Each number is 128 + 24 x the weight over its row's rms, rounded and kept within 0 to 255. Layers, rows and columns count from 0. The size above them is the row's rms in percent of the matrix's.

# layer 6 MLP up, 256x64, rms 0.334, rows 243-255, columns 0-63
size [103  95 124  98 113 112 102 111 102 110  85 108  99]
[[128 115 113 119 136  74 139 117 136  84 159 109 158 133 140 126 106 114 101 165  98 109 113 119 146 134 161  61 106 111 109 114  98 159 150 113 111 160 105 140 140 127 134 106 130 160 105 157  91 137 125 153 114 154 163 126  88 134  90 136 131 174 139 132]
 [166 167 133 150 132 111 148  71 147 116 128 164 141 113  95 130 121 108 121 153 144 104 151 145 160  88  70 132 135 175 121 176 132 160 168 121 148 128 132 119 140  87 128 122 133 131 124 150 147 102 126 176 123  98 118 136 132 101 141 116 128 167 114 121]
 [150 131 116 136 130 154 127 106  74 119 113 138 120 111 111 179 146 133 172 160 112 124 121 147 131 148 135 110 118 128 161 144  92 126 136 116 153 150 114  71 148 157 152 113 149 115 145 107  83 148 133 109 168 185 141 114 118 162  86 147 129 124 161 121]
 [102 131 133 116 133 177 142 119 112 152 134  87  92 114 131 123 122 102 139 109 121 153 105 131 137 119 148 128  86 136 154 186 161 149 139 108 141 152 115  90 167 166 151 143 110 107 150  86 131 155 119 113 125 171 127 103  88 123 172 117  96 150 128 103]
 [152 152 127  91 145 129  76 123 158 123 117 154  78 158 137 135 101 138 115 136 189 156 124 135 148 143 161 172 147 126 143 159 130 173 147 111 101 141 148 128 114 173  98 117 146 101 130 128 127 135 116 114 148 124 175 144 154 100 160 123 125 113 156 115]
 [157 134 104 146 153 150 156 129 175 181 117 145 168 106 133 109 130 144 141 138 148 129 146 116 145 149 157 110 101 146 110 117 101 102 124 136 139 146 174 133 147 105 142  70 161 128 122 120 123 120 140 114 141 131 104  62 112  91 133 132  76 141 128 155]
 [118 122 113 108 146 129 102  93 158 109 124 125 119 132 151 157 108 121 131 104 147 183 114 107 112 149 155 132 162 116 158 156 100 128 128 153 136 139  82 124 133 101 158 123 135 147 144 129  86 103 151 128 101 182 123  94  99  73 153 102  99 100 144  99]
 [130 202 136 110 165 125 141 115 126 165 142 147 165 135 163 122 122 174 126 166 118 162  85 115 145 126 125 119 118  82 160 120 147 135 154 124  85 130 151 101 107 148  95 120 136 114 112 159 117 122  98 143 122 143 154 138 120 112 121 108 119 114  88 165]
 [129 117 149 156 146 158 117 136 120 116 146 125 154 124 113 106 134 120 110 100 141 117 135 143 114 118 124 124  88 147 161 119  79 143 137 135 133 140 150 145 131  91 141 151 165 105  76 156 118 136 126  77 121  84 169  73 132 134  90 101 149 127  92 176]
 [ 97 150 124  82 176 182 107 136 118 155 113 122 135 139 139 111 106 124 132 108 141 117 128 151  97 123 141 109 106  94 145 116  87 130 124 140 127 134  96 114  90 127 158 134 127 118 131  91  82 117 165  93  98 115 125  74 132 172 137 103 112 126  85 131]
 [ 82 137  87 108 103  99 156  92 187 125 115  81 141 137 131 149 111 103 142 109 125 116 116 134 102  99 143 171  91 150  93 147 135 115 116 135 129 162 119 134 164 122 191 132 116 142 115 113 125 160 105 157 124 170 134 119 137 130 133 112 105 149 116 145]
 [161 126 119  95 160 141 154 101 150 119 185 121 162 115 124 158  95 161 161 108 131 161 148 171  93 106 154 132 140 131 117 161 143 173 115 125 142  89 124 144 135 155 145 112 181 134 136 124 146 150 126 153 113 116 118 103 112 128 102 134 117 124 178 109]
 [ 70 161 101 109 128 125 124 123 115 150 114 143 165 103 128 107 106 157 180 137 105 116 154 171  77 145 156  99 154 171 106 153 124 119 137 116 144 128 137 119 132 107 153 139 147 134 142 125 132 170 147 150 153 124 160  97  90 148 134 154 154 141 159 146]]